Weights of a small transformer language model: tied embeddings.
Each number is 128 + 24 x the weight over its row's rms, rounded and kept within 0 to 255. Layers, rows and columns count from 0. The size above them is the row's rms in percent of the matrix's.

# layer 7 MLP up, 256x64, rms 0.261, rows 177-229, columns 0-63
size [110 102 105  99  93  89  99 100 106  96  99  85 108  99 107  99  94 107  93  85  88 101  96  99 103 101 104 104 102  97  96 103 100 103  96  95 111 102  99  84  97 113  99 105 102  99 100  95  85 103  86 103  91]
[[156 138 111 140  99 120 150 116 146 162 117 130  94 189  48 114 136 113 139 142 137 134 139 151 160 167  94 105 126 133 115 137 136 144 138 147 116 112 168 134 115 146 141 117 178 114 153  95 103 130 105 141 111 137 119 115 148 147 133 148  91  98 137  88]
 [143 164 170 150 109 112 118 121 125 141 139  75 106 117 126 145 170  90  92 140 129 193 109 104 126 162 126 152 143 114 124 145 116 146 101 159 152  99 134 100 131 162 103 126  95 142 125  83 156 119 104 150 132 104 135  90 101 111 132 152 108 134 138 146]
 [165 118  79 126 106 119 158 130 106 104 135 148 137 178 125 132 104 179 152 117 117  99 137 148 134 121  86  84 145 166 130 154 115 152 156 150 151 138 141  99 151  73 135 120 146 113 134 137 109 110 149 137  88 103 141 128 148  98 113 131 141 113  80 129]
 [138  78  86 136 134 141  85 106 142 140 115 150 118 155 100 128 146 186 148 142 167  88 107 146 120 123 127 129 141 134 132  85 159 137  88 130 125 141 146 133 141 126 136 166 126  95  99 132 157 127  93 102 124 161 121 103 178 143 134 155 149 108  98 108]
 [115 153 105 153 108 136  98 103  93 101 104 156 124 163 133 110 129 160  95 139  93 112 157 124  99 127 121 122 145  77 129 147 148  86 119 122 154 124 170 156  93 183 123 145 131 133 150 188 132 146 137 155 135  76 122 125 118 146 135 144 121 124 121 138]
 [120  55 123 125 139 129 155 168 134 132 111 143  95 109  68 147 154 144 132 133 144  89 143 147 118 155 116 140 163 129  86 154 119 120 131  91  88 118 146 121 154 111 137 122 128  96 157 136 143 114 177 137 113 160 125 150 121 129 106 130 140  86 116 162]
 [113 170  76  97 145 129 118 151 110 128 142 131 122 134  89 130 136 144 138 117 151 154 122  94 105 153 134 136 177 109  97 123 179 155 125 113 117 138 150 146 122  85 166 154 146  86 125 100 148 164 110 117 131 119 155 130 117 131  70 105 148 101 148 142]
 [155 119 124 140 148 132  78 117 169 130 163 174 154 131 122 117 143 121 132 117 126 131 153 140 125 135 117 148 157 113 130 140 126 115 139 147 112  49 140 118 140 118 162 144  80 142  88 128 131  98 114 119 132 124 102 105 156 123 118 110 177  62 111 138]
 [140 124 126 119 106 128 135 159 154 157 153 134 124 121 143 110  90 128 111 123 116 124 123 180 150 116 159 134 173 148 109 181 167  85 117 121 109 130 108 107 143 110 170 127  85 113 156 112 155 110  81 150 116 145 102  77 119 153 136 134 168 138 123 114]
 [140  87 113 103 102 124  71 144 117  88 156 110 146 134  97 132 130  97 135 113 128 127 141 110  85 149  76 142 112 106 131 147 121 143 155 105 177 134 148 143 135 102 134 177 126 153 100 109 172 166 146 129 116 171 101 149 131 127 125 138 120 137 113 160]
 [168 170 104 124 172 169  51 125 101  96 109 142 181 102 126  99  85 152 131 127 115 136 157 155 142  95 126 121 159 125 117  88 144 118 108 134 147 111 126 125 100 124 152 132 129 119 148 135 124 164 126 146 129 130 145 133  95 114 139 150 109 109 139 148]
 [143 155 110 138 159 121 130 160  99 143 118 110 117 134 120 135 146 124 148 120 139 141 117 135 180  88 154 120 122 144 142 105 116 161 114 139 118 145  91  87 170 118 134 113  83 145 104 147 145 136  87  87 145 159 124 143 132  89 161 143 115  87 180  91]
 [157 117  95  89 109 136 142 165 126 110 147 142 111 150 136 118 130 114  95  89 126 120 150 136 196 160 112  98 162 113 123  89 119 142 103 134 138 113 155 129 161 125 134 109 157 115 133 147  78 146 117 168 112 150 134 100 125 119 158 149 104  78 105 140]
 [140 112 116 123 127  98 137 121 139 136 160 148 137 108 102 165 138  97 154 137 156 121 185 123 123 125 154  86  81  89 120 101 109 142 139 123 151 151 134 121 126 148 103  79 103 110 120 143 121 127 183 126 121 178 147 137 129 117 156 160 112  71 122 131]
 [133 151 147 144 109 111 106 160 128 106  80 143 127 129 144 129 114 146 154 149 147  93 115 172 100 132 119 106 136 117 136 192 164 170 168 130 107 138 125 127 127 159 149  99 121 122 104  92 117 148 101 148  99 102 103 146 132 109  85  87 128 168 129 126]
 [119 118 173 104 187 120 158 143 119 179  91 148 102 102 134 138 162  97 150 121 105 100 110  71 136  89 143 110 126 161  91 138 157 140 107 126 118 106 159 116 104 145 139 129 135  99 155 163 129 145 121 150 139 130 108 110 138 156 127 101 128 102 114 134]
 [139  95 106 132 137 111 128 132 123 137  90 130 124 140 180 132 151 146 113 181 117 136 144 139 123  98 147 123 157 157  79 116 122 165 142 123 103 123 104 100 141 132 150 127 176 144 134 128 139 113  90 127 126 105 109 134 116 157  73 123 174  78 115 172]
 [158 133 127 122 160 141 113 121 124 106 113 168 144 107 133 171 125 113 116 154 127 130  96 135  79  99 124 174 169  87  93 140 127 133 141 153 177 110 135 115  89 138 146 151 141 167 111 134 116 135 118  88 124 151 148  80 122 134  80 121 162 126 123 110]
 [160 135 133 107 150 111 134 145  97 146  89  92 118 131 150 113 131 162 129 122 175 135 142 106 120 146 144 149 133 106 125 111 132 110 109 126 148  92 145  68 139 125 149 155 110 148 128  94 110 145  91 105 126 175 135 145  93 145 120 178  86 139  97 172]
 [147 133 122 159 129  92  94 146 151 105 128 113 151 140 107  89 144 128 150 141 145 142 126 148  91 132  67 139 143 153 104 130 119 185 164 125 125  97 133  96 166  86 108 122 127 152 120 156 146 127 170 146  89 126 100 140 127 113 115  90 115 102 149 154]
 [132 151 158 133 132  76  89 156 155 117 156 136 153 139 104 129  65  95 157 143 105 108 123 146 109 150 123 155 193 134  99  95 130 123 125 118 147  95 133  90 106 133 104 146 120 152 140 113 174 110 117 135 129 126 135 162 123 137 156 121 114  92 115 143]
 [136 122 104 128 155  93 140 128 115 106 129 163 101  87 102 157 121 151 142 164 118 128 153 139 126 126 121  89 119 157 158 132 102 125 141 179 168 119 158 185 120  76 153 137 140 112 121 105 118  85  97 133 110 112 125 137  93 140 122 122 146 108 177 130]
 [145 116 118 130 100  98 158  99 106 107 117 157 120 165 119 168 130 133 125  79 122 140 142 170 127 167 160 118 141 130 148  96 117 184 153 124 175 135 115 139 131 128 146 141  72 145 125 133  93 121 140 152 116 119 117 117  88 116 143 115  82  89 139 144]
 [146 112 136 155 117 120 158 104 149 120 171 129 153  85 122 102 145 124 181 138 179 133 164 117 109 157  90 175 125  99 139 145 145 175  84 132 125 142 119 130 116 135 137 102 100 117 134 124 108 116 128 110 103 138 102 150 124  95 130 104 107 101 111 177]
 [118 156 121 148 111  61  73 129 143 128 132 112 130 108 137 101 104  92 114 162  50 168 135 147 143 114 116 135 131 134 117 170 107 106 118 141 112 136 162 125 140 148 120 140 143 116 184 127 136  87 113 124 133 111 139 145 123 162 118 149 147 149 122 128]
 [161  89 138 174 151 110 113 151  94 138 131 111 124 129 120 121 124 162 118 120 138 137 140 122 112  96 137 108 118 126 132  68 136 154 139 158 180 118 132  99 127 146  94 124 147 134 121 153 164 113 146 156  90 121  85 106 152 130 133 129 119 159  57 150]
 [157 108 133 113 150 124 149  53 147 152 115 138  95 133 112 137 111 181 153 144 130 113 113 128 131  99 157 118 116 115 118 190 133 137 112 119 128  93 132 103  93 105 165 101 158  86 109 156  96 160 114 157 151 138 145 138 135 121 124 162 117 135 143 122]
 [122 109 118 120 127 110 118  93 114 100 119 145 121 100 122 150  80 142 131 148 129 151 134 151 154 137 129 182 162  96 163  75 128 175  97 129 174 128 143  96 144 126  80 160 129 164  98 113 124 135 123 136 114 112 119 127 175 163 159 122 120 126 133 147]
 [139 115 118 158 121 141 163 154 146  88 147 141 112 139 114 175  75 125 103 113  83 109 109 123 106 184 140 126 108  95 127  95 106 146 143 101 145 121 145 113 142 109 113 165 164 132 166 114 130 168 156 123 122 134 167  86 113 111 116 160 132 123 134 133]
 [109 128 128 123 122 109 120 122 137 150 103 120 129 123  93 145 123 103 134  83  74 109 126 175 132  76 162 110 144  96 101  95 119 112 127 126 108 144 138 127 127 123 155 150 154 133 144 152 139 163 141 128 151 118 150 193 175  83 162 139 147 107 116 151]
 [119 165 127 182 147 131 103 143 148  92 155 120 113 110  88  84 146 123 156 134 114  87 151  90 150 116 136 132 130 147 166 101 101 148 135 131  85 121 146  92 138 154 131 149 122 122 139 160  82 125 129 142  87 103 111 118 111 136 110 142 180 122 110 143]
 [147 161 111 168 134 128 150 132 113 126 119 135 113 165 134 103 140 107 175 157  80  84 118 126 110 143 118 175 132 166  99 136 104 164 116 148 140 106 171 130 117 116 141 106 141 116 138  92  66 138 121 151  89 123 109 169 129 133 116 124 136  97 145 132]
 [146 127  84 135 151  91 120 140 128  84 166 136 127 155  99 132 115 154 157 145  91 148 130  92 118 159 100 159 130 133 145 113 122 167 105 156 130 129 138 129 150 133 124  99 163 129 156 114  91 115 152  89 124 117  73 147  87 167 101 132 147 160 126 138]
 [113 138 133 107 180 151 100 109 125 128 113 135 116 164  74  92 101 103 134 171 136 120 114 120 113  99 121 145 120 125  96 164 122 150 139 131 154 102 145  81 185 112 136 131 110 116 107 136 149 107 114 134 115 105 172 157 145 109 134 162 125 132 126 180]
 [129 129 146 117 140 135  98  85 104 146 103  94 148 105 106 140 141 153 131 152 189 135  89 133 124  91 151 127  96 105  97 132 152 121  81 104 143 118 115 150 150 125 129 129 146 147 142  82 132 163 139 136 137 164  87 113 119 146 129 131 147 175 112 174]
 [109 101 105 123 116 117 159 144 125  84 118 152 126  86 149 213 180 146 141 116  97 126 145 118 145 159 114 125 101 127 147 100 123 114 177 181 142 147 106 124 161 141 119 109 138 121 125 116 127 137 145 132 111 102 121 120  82 103 106 139 109 133 139 125]
 [122 155 127 182 131 130 159  93 126  95  75 123 134 112  76 100 146 156 137 153 130 118 112 150 137 130 153 106 113 140 132 119 135 133 118  97 140 142  91 132  87 119 103 179 131 145 132 126 134 170 116 141 121 159 116 107 146 129 108 130 179 111  76 156]
 [123 160 140 102 103 139 131 147 137 109 157 137  75  74 109 132 142 153 117 139 146 158 120 117 160  82 129  72 126 130 122 124 131 157 157 131 113 124 135 151 130 149 107 144 182 112 138 104 148 134  86 130 124 151 127 154 123 125  87 178 134 105 126  86]
 [122 109 133 126 103 148 107  95 118  74 139 186 108 136 121 155 135 112  93 114 130 135 105 124 132 170 107 133 143 162 155 125 144 119  94 114 137 104 128 165 127 137 141 124 161 178 145 175 110 132 133 149  90 114 106 133 130  72 101 135 117 118 165 158]
 [139 115 121 160  95 123 118 120  99  97 121 156  91 118 128 124 112 159 187 149 110 106  97 139 108 142 162 153 138 138 144 107  80  79 132 134 160 148 140 105 131 145 144 175 104 133  98 155 108 173 123 123 103 112  90 158 139 122 145 125 118 119 163 148]
 [108 120 115 121 163 165 100 114 133  84 127 156  97 139  84 125 122 103 119 100 110 120 168 146 142 144 110 122  90 115  90 130 120 152 134  97 144 168 105 169 134 148 158  73 154  99 137 116 152 151 129 160 120 119 122 129 140 121 157 145 165 174 132 117]
 [121 135 176 127 139 109 100 130 109 120 102 103 109 110 143 149 119 144 100 140 152 168 168 165  95 115  97 136 147 143 179 107 117 160 111 138 125 152 141 122 156 168  86 138 117 146 132 139 107 159  94 123  81 103 142 142 128 102  87 116  88 104 135 135]
 [139 106 132 137 103 130 154 100 141 188 165  97  93 102 143 164 137 145 120 164 156 117 124 116 138 144 140 148 123  97 142 151 143 126 124 115  91 142 142 117 110 160  91 139 172 152 145  89  97 149  98 117 114 104 112 147 122 125  54 115 125 118 124 136]
 [152 157 130 111 126 132 109 128 146 135 124 152 124 115 168 141 154  96 131  97 152 145 132 143 130  88  94 104 105 108 148 167 145 121 110 137 115 133 144 118 187 142 118 170 112 142 136 120 135  90 108  95 115 181 137 136  96 107  82 170 166 114 112  96]
 [179 123 142 137 180 129 131 121 132 137 106 148 151 129 124 128 152 163 130 164  95 126 142  96 106 108 126 136 179 112 108 136 122 100 149 112 127 138 144 134 160 148 124  72  95  93 121 104 140 146 151 127 103  84 122  72  85 110 157 137 133 141 149 133]
 [148 167 173 127  92 160 127 153 108 135  84 154 174 146 117 122 144 143 131 154  99 120 141 174 118  79 127 117 115  78 175 120 124 114 136  82 108 148 138 106 121 125 150 114 112 146 140 101 126 115 131 153 133 146  95 106 155  90 135 115 156 119 106 132]
 [103 135 111 111  79 151 104 134 112 103 133  97 156  91 146  95 126 124 138 166  87 123 133 141 121  95  79 105 148 159 169 127 178 172 153 166 138 121  93 139 167 132 153 113  92 106 171 131 143 131 117 141 114 118 128 149 127 138 129 147 136 114 119 133]
 [106  92 141 127 103 112 147 112 139 109 106 136 100 118 158 110 135 184 141 169  88 130 137 133 116 154  94 123 129 134 112  99 132 153  93 150 186 138 153 111 174 151  83 110 119 135 177 115 127 135 123 112 123 147 127 136 105 149 142 121 110  83 133  86]
 [144 137 145 166 124 133 121 132  88 163 121 119 151 150 115 116  95 152 100 122  96 142 157  93  93 105 132  94  81 135 135 144 116 197 143 136 105 132 142 164 138 149 121 121  97 110 146 126  73 126 162 137 107 140  79 112 134 122 134 118 149 116 138 161]
 [117 146 144 103 122 138 131 107 122 134  96 144  93 107 127 101 125 163 115 108  97  92 158 120 139 113 160  84 139 145 107 130 152 151 165 167 164 153 123 123 127 131 132 142 143 151 130 120 127 128 155 191  86 119 175 162 147 128 112 115  84 111  89 107]
 [127 151 131 114 120 140 126 106 144 110  72  94 146 103 107 148  81  92 118 130 129 162 143 165  85  94 126 151 123 149  98 141 142 114 110 136 176 115 128 113 100 108 159  86 134 142 167 137 145 118 126 182 149 112 125 144 116 149 125 170  97 117 140 148]
 [148 112 114 139 150  98 144  96 139 196 107 171 140 116 161 167 142 144 126 144 103 116 160 182 131 146 115 113 136  95  79 130 115 109 103 125 155 102 114 109 131 104 140 148 161 129 118 146 111 129 130 114 118  72  97 100 133 154 164 120 117 115 134 120]
 [133 129 130  88 160 133 119 115  96 168 110 138  87 125 131 112 125 158 128 102 158  92 162 125 135 124 170 130 156 126 114 149 144 113 146  60 143 117 136 144 143 160 139 114  99 110 117 143  92 141 101 141 124 169  92 184 159  99 117 147 105 125 115 135]]
# layer 7 MLP down (transposed), 256x64, rms 0.13, rows 177-228, columns 0-63
size [118 102 113  99  85  88 108 102 106  94  94  77 116 116 109  94 105 107  87  84  92 108  94  98  99  97  89 108 114 105  88 100 101 109  92  93 124 114  98  87  82 120 100  91  97 103 102 105  82 103 104 110]
[[141 135 137 126 151 152 138 110 106 176 114 163 204 126 127 143 137 124 135  89 122 101 119 122 142 130 110 152  94 109 125 149 106 102 127 137 121 164 121 118 121 169 106 128 131 156 117 139 109 132  64 147 148 138 107 128 162 123 141 161  90 101 132  75]
 [147 133 109 117 151 115 132  99 167 123  93 176 135 117 164  88 138 165 142  96 146 151 174 133 100 106 152 164 138 151 132 128 129 113 168 116  97 116 140 113  93  83 102 147 126 114 108 147 119 158 129 129 128  95 102  86 133 108 148 112 125 168 129  99]
 [140 159 127 165 103 138 118 124 113 172 104 105 103 169 154 111 156 120 118 139 173 116  73 149 115 132 149 129 139 106 138 115  98 112 104 112 124 150 128  96 151 171 141 121 136 126 128 123 123  97 192 139 129 153 100 105  95 116 124 109 133 172 155  93]
 [131 165 128 116 108 147 162 106  74 152 155 107 125  90 139 118  84 147 135 105 163 156 143 150 107 138 136 163 123 134 111 122  97 174  95 100 124 151 164 131 140 101  87 111 154 167 131 137 113 101 139 133 163 108 141 131 122 118  91  91 107 152 133 139]
 [126 111 144 109 131 156 186 138 127 143 138 124 131 127 154 144 107  96 121 121  98 127 144  98 115 135 111 159 159 156 110 138 174 115 147 137 121 147 128  75 122 111  97 133  56 128 108  89 113 169 145 116 130 143 146 124 143 102  83 128 165 146 161 118]
 [156 135 137 117 131 136 107  96 133  85 131 115 135 126 153 133 120 142 128 145  71 136  74 135 114 135 128 151 160 123 143 104 100 115 108 107 140 116 203  99 114 119 105 123 145 154 128 134 132 112  88 110 123  88 121 141 133 137 175 125 164 143 184 104]
 [156 134 125 116 116  91 154 123 120 112  82  94 140 112 131 157  86 126 109 151 103  86 111 179 141 124 111 111 133 109 128 124 133 132 153 114 160 152 105 142 139 147 139  99 112 172 151 132 137  83  88  95 135 132 147 118 127 194 149 161 136 156 147 132]
 [138 101 118 120 105 140 124  98 142 149  77 104 121 132 156 146 154 161  80 139 103 125 123 110 143 112 119 112 147 113 101 124 139 151 133 127  97 157 118 125 152 140  96 163 161 116 137 108 135 142 123 118  94 169 186 130 113 136 150 152  64 174 101 128]
 [157 124  98 133 141 119 129 125 141 117 121 138 124 139 119 199 127 135 112 113 119 110  60 117 145 152 131 101 140  97 148 115 120 132 138 134 144 104 156  76 145 117 108 124 180 150 103 147 119 142  85 155 140  91 109 135 144 117 132 143 164 111 183 104]
 [145  72 159 135  84 111 170 146 123 118 138 158 146 109 149 147 100  73 149 118 143 146 156 137 131 124 130 134 145 122 124 131 121 139 139 120 102 118 119 186  85  85 107 129 122 104 152  63 115 115 162 122 142 122 129 140 131 144 177 132 111 116 123 119]
 [140 169 134 133 148 145 135 114 121 155 107 146 118  88 155 123 117 107  97 106 113 141 139 145  98 122 137 125  83 122 132 145 128 141 177  76  74 148 107 112 115  80 151 129 188 112 112 151 162 122 118 131 158 136  99 154 107 156 100 134 112 129 157 138]
 [121 108  82 101 125 120 163  68 155 126 205 137  88 113 170 115 132 133 127 138 135 116 144 142 104 159 151 111 122 118 122 109 137  90 105 112  97 131 120 149 112 114 154 140 115 126 176 133 113 144 132 145 144 120 154 117 114 132 142 110 106 113 110 185]
 [120 153 143 113 149 171  75 119 139 137 132 117  95 119 144 145 135 192 147 136 147 141 109 158  80 149 144 110 132 140 135 126 133 114  88 131  97 138 120 151  80 123 132 124  96 147 135  95 136 102 146 100 149 102 130 138 166 103  76 117 170 119 124 144]
 [147  74 123 151 153 194 135 158 119 138 114 105  93 117 128 156  91 142 155 108 184 159 125 131  96 141 110 148 114 131  99 111 144 117 133 114  85 126 120 123 126 134 113 107 129 185 139 124 149 116 123 109 103 150 122 111 135 129  83 164 150 107 149 126]
 [103 109 133 112 121 150 150 130 141 113 103 120 113 142 135 124 158 125 128 144 137 110 117 132 110 109 140 118 110 146 119 130 119 161 172 108 135 108  56 135 111  99 150 118 175 141 167 169 116 159 148 124 107 162 109 104 123 164  83 107 119 195 100 121]
 [102  92 137 120 100 130 114 104 137  96 132 153 112 188 173 123  87 127 125 133 139 140 167 146 134 127 148 136 144 108 143 150  84 118 115  78 122 136 110 114 153 171  99 156 119 117 156 107  83 124 139 125 131 156 141 131 131  98 115 120 188 157 123 140]
 [126 112 143 158 124 119 121  80 139 103 150 122 154 110 166 156 131 131 131 131 161 116 102 112 142  84 120  98 130 126 156  70 117  88  92 196 149 127 151 124 113 116 123 112 127 143 154 117 110 150 183 114 121 165  92 146 108 118 113 145 128 146 122 147]
 [ 94 176  85 147 114 107 105 150 126 152 117 119 173 156 127  81 146 138 121 161 132 117 113 132 129 171  82  98  90 127  93 149 156 121 118 169  97 128 114 159 103 128 149 143  92 128 108 149 158  99 135 135 148 141  79 129 137 132 143 131 144 139 123 118]
 [ 97 154 110 134 114 127 129  90 147 115 110 175 111 149 136 158  95 108  91 115  56 150  93 133 122 116 165 111 145 134 130 160 115 162 146 155  93 158 102 144 125 116 107 143 181 130 117 126 138 132 121  98 136 116 129 181 147 135  98 135 120 154 126 128]
 [118 131 125 171 175 106 117  91  92 126 126 103 105 140 105 155  55 164 131 118 127 128 150 114 136 150 134 152 149 133 127 110 134  93 108 129 129 120  92 103 155 168 140 172 142  83 129 115 145 156 127  86 146 120 156 136 126 160 107 133 108 139 125  97]
 [113 148 151 124 152 197 115 123 119 164 139 133  88 115 157 109 154 143 102  93 147 152 102 105 143 129 135 144 129 110 123 157 129 152 126 100 117 133  75  97 153 108 115 136 126 139 144 115 137 139 127  94 107 169 139 119 103 107 117 178 128 178 116  85]
 [144 174 120 143 165 162 127 129  87 153 167  84 111 117 115 102 126 126  83 128 111 168 106 123 123 110  97 149 134 130 162 107 106 104 136 151 100 108 144 132 146 123 156 146  86 124 105 118 135 199 119 124 133 130 153 152 144 131 141 146  94 133  91 126]
 [130 143 172 128  98 110 115 126 181 162 116 143 181 113 115 136 136  96 112 133 133 135  89 150 142 108 136 107 146 152 127 127 143 149 130 150 146 132 109 137  81 119 124 107 125 132 111  89 155  96 116 131 185  97  95 153 141  91 110 161  78 142 144 126]
 [135 137  88 109 138 127 145 128  94  99 160 141 126 150 157 137 169 153 138 126  95 153 121 146 120 105 163  98 173 159 122  68 104  96 179 142 172 119 126 108 134 124 133 129 142 102 102 134 139 113 172 119 143 100 136 100 121 144 110 161 148 144 101 109]
 [129 130 119 108 109 179 190 115 127 104 141 127 140 140 129 117 118 131 108 103 126  88 111 120 144 146 143 154 188  89 147  93 132 124 120 103 166 190 155 103 119 130 105 143 108 137 105 154  92 138 108 136 158 115 143 143 114 146 113 152 107 147  98 104]
 [122 161  88 107 132 146 140 141 114 102 150  99 126 106 134 134 130 138 126 109 150 167 110 154 152 106  96 158 211 126 156 113 164 133 139  82 139 133 115 125 124 108 135  78 123 124 136 154 131 138 108 153 122 122 137 107 120 120 151  97 121  59 121 132]
 [115 187 168 114 129 127 101 148 141  98 103 128 120 181 128 126 108 132 126 132  94 155 109 136 109 156  95 155  90 108 112 140 137 122 135 116 144 151 121 143 129  83 140 159 106 178 140 137 170 116  96 102  96 164 126 151 123 109  94 148 135  95 153 123]
 [137 133 110 150 138 170 147 140 147 132 111 162 154 150 129  80 123 125 123 111 140 134 127 135 138 112 129 114 143 133  91 146 170 133 135  78 112 132 114  88 138 122 102 126 150 121  95 134 176 121 121 107 115 126 178 132  38 129 114 142 116 126 166 101]
 [118 148 118 153 110 164 115  92 133 128 143 120  96 154  98 112 145 179  86  96 105  95 160 146 110 114 163 113 149 165 136 115 118  90 130 143 143 142 122 101 126 136 147 150 174  92 133 154  95 125 130 161 158 139 110  94 105 110 137 158 112 158 106 105]
 [ 58 110 109 110 118 114 147 142 107 143 107 137 112 157 140 150 108 154 173 127 154 181 124  99 122 152 107 161 118 120 101 125 126 117 131 127 136 140 123 171 108 117 148 136 153 132 132 156 145 149 137 125  65 118 126 132  96 119 123  86 146 171 147  84]
 [ 98  52 119  99 127 140 150 116 141 116 125  99  90 128 141 162  68 147 164 114 138 153 121 137 124 128 127 150  98  89 121 177 119 136 157 134 141 155 169 140 127 155 119 154 117 140 111 139 121 109 119 177 160 123 100 131 165 108 123 113 131 126 124 110]
 [ 87  98 155  98 160 104 129 155  96 118 165 153 182  92 101 150 124 141 128 101 143 159 146 125 132 158 139  80 127 140 113 119 192 118 140 127 127 134 137 134 127 125 113 109 138 156 132 110 124 114 113 113 194 138 117 101  97 134  91 142 117 120 121 153]
 [162 145 136 135 119 122 123 118  79 135 135 109 127 133 125 152 119 124 102 125 132 125 140 127 144 105 117 155 148 167 127 116  72 131  92 144 155  89 117  98 153 136 128  97 115 184 106 163 165 111 120  86 159 114 143 119 133 120 130  66 166 117 165 153]
 [116 155 144 144 100 138 137 136 107 182 131 128 122 112 143 107 127 125  83 130 114 137 128  99 137  96 114 149 182 130 115  97 202 117  98 108 144 157 137 173 109 134 121  91 106 145 184 112 124 100 123 132 147 123  95 142 141 137 131 119 131 111 126  84]
 [125 132 154 149  76 149 136 104 128 109 113 135 167  99 114 124 157 161 154 125 150 151 120 101 129 114 132 147 117 148 180  94 151  96  94 162 101 145 133 170 142 102 121  79 113 144 129  81 118 149 135 148 114 113 113 155 154 114 103 149 144  92 128  97]
 [138 156 128 157  91 129 178 120  99 117 135 131 120  71 145 141 128 142 107 113 182 158  79 102 137 131 121 150 170 123 128 112 147 113 154 121  62 167 137 159 104 122 138 116  93 103 121 128 159 130 128 106 140 136 125 107 143 112 125 137 151 127 164 104]
 [171 112 143  99 132 112 132 119 114 139 144  97  81 123 150 152 105 130 106 100 170 127 109  92 121  96 124 125 139 135 126 143  94 109 107 112 124 166 136 120 153 139 114  96 115 161 123 119 122 122 128 144 111  99 171 133 185 121 199 110 157 133 171 133]
 [112 128 105 162 128 122 188 110  85 143  72 142 151  99  98 118 112 143 143 140 109 181 107 151 122 120 131 147  87 128 106 125 126 112 120 129 132 152 146 137 130  99 135 161 144 134 148  98 152  83 160 101 162 141 159  91 104 113 156 131 153 127 122 114]
 [132 196  98 147 135 110 123 120 124 114 130 103 183 127 147  89 116 128 157 141 133 148 126 182 155 153  87 115 119 132  84 122 122  78 104 133 154 119 150 155 160 108 119 162  92 144  93  80 156 125 132 111 134 130 131 128 115 140 124 123 110 130 144 131]
 [ 92 119 109 136 104 138  95 126 161 150 139 161 157 129 114  85  93  92 112 122 113 152 126 105 106 102 155 148 131 149 106 141 143 133  96 116  98 154 137 149 139 128 117 125 170 138 167 108 155  95 105  75 139 131 168 174 166 106 150 114 130 132 147 138]
 [113 149 101 128 105 131 154 125 140 118 157 161 149 100 156 135 107 115  90 150 152 133 148 118 113 113 151 130 129 169 164 124 127 121 105 159  99 104 154 111 108 123 145 141 108  94  56  82 137 102 121 124 174 139 153 144 171 118 151 138 113 119  88 141]
 [154 144 116 109  83 111  87 165 107 129 109 156 164 147 132 142 138 161 110 110 146 104 126 133 149 161 136  97  93 167  98 140 141 115 125 142 124 133 134 114 130  99 182 135 163 138 104 144 120  84 131 102 113 130  96 109 108 117 166 177 161  98 123 113]
 [113 129 133 123 152 144 117 165 146 144  84 149 129 152  72 124 116 148 125  89 133 162  91 124  94 122 163 184 111 160 153 102 137 167 133 109  98 138 120 145 110 105 172 127 156 149 107 138 157 110 136 146 117 110 147 110  97 111 105 114  84 137 138 141]
 [127 153 136 150 106 153 146 143 148 127 135 115 163  97  71 133  84 139 142 116 134 127 121 131 126 119 136 124 163 161 135  80 128 119 126  66 120 134 128 108  99  82 107 106 106  68 128 165 166 147 139 118 159 114 120 129 141 177 137 143 110 134 122 149]
 [113 115 100 116 132 118 127 144 154 116 104 115  94 127 141  77 104 125 144 114 164 123 142 102 134 172 129 150  96 132 127 122 136 166  89 125 141 151  99 161 122 148 157 175 140 127 152 142  71  87  81 133 134 147 106 143 158 174 103 122 146 111 143 135]
 [126 151  95  96 139 194 103 105 174 118 150 132 110 175  73 147 108 164 102 116 139  72 112 148 132 102 123 148 130 135 144 133 115  95 126 117 136 101 161 142 119 113 131 174 158 107 112 139 158 142 118 106 121 139 137 127  97 150 139 153 132 142 129 117]
 [ 92 114 100 122 127  99  99 151 151 108 118 117 160 133 120 110 109 109 104 164 167 157 134 130 100 132 152 126  86 100  94 141 160 131 152 107 107 145 109 127 125 131 151 163 161 124  91  85 201 117 125 116 149 126 130 147 160 157 105 155 108 141 112 126]
 [133 126 119 100 121 174 150 137 128 129 153 123  98 117 114  92 179 135 136 122 132 108  86 119 116 107 119 130 153  96 132 140 125 115 107 154 110 136 137 100 145 110 106 124 117 155 156 145  83 157 133 115  83 169 151 108 141 146 177  91 182 161 129  94]
 [115 150 119 133 122 127  96 101 139  93 161 126 138 147 113 153 108 102 150  82 138 189 132 164 155 133 140 145 154 147 152 149 137  98 128  76 103 118 118 110 116 111  70 118  84 152 132 171 158 151 148 132 127 129 149 132 134 108  89 113 122 144 117 104]
 [133  96 111 106 133 156 138 137 145 158 114 170 154 137 178 125 118 101 122 118 162 120 115 186 128 113 104 143 144  87 126 115 114  84 142 111 128 136 116 107 108 142 134 154 137 123 179 117 146 115  59 165 143 111 123 147 172 110 123 132  96 140 107 133]
 [131 133 155 145 113 156 126 151 119 117 139 153  73 111 166 110 163 156 123  88 159 120 125  97 139 122  92 144 176 109 132 141 107 155 121 139  86 156 141 110 177 138 103 149 132 133 113 136 116  99 131 113 131 151 151  95 107  73 109  84 141 130 147 125]
 [100 139  88 164 132 156 151  53 148 106 147 156 118 145 132 115 108 149  82 118 106 159 148 108 158  80 118 137 122 151  99 155 124 111 134 132 121 175 109 138 137 136 107 106 143 133 155 140 141 131 156 110 163 121 165  84 126 106 135 112 153 118 137 129]]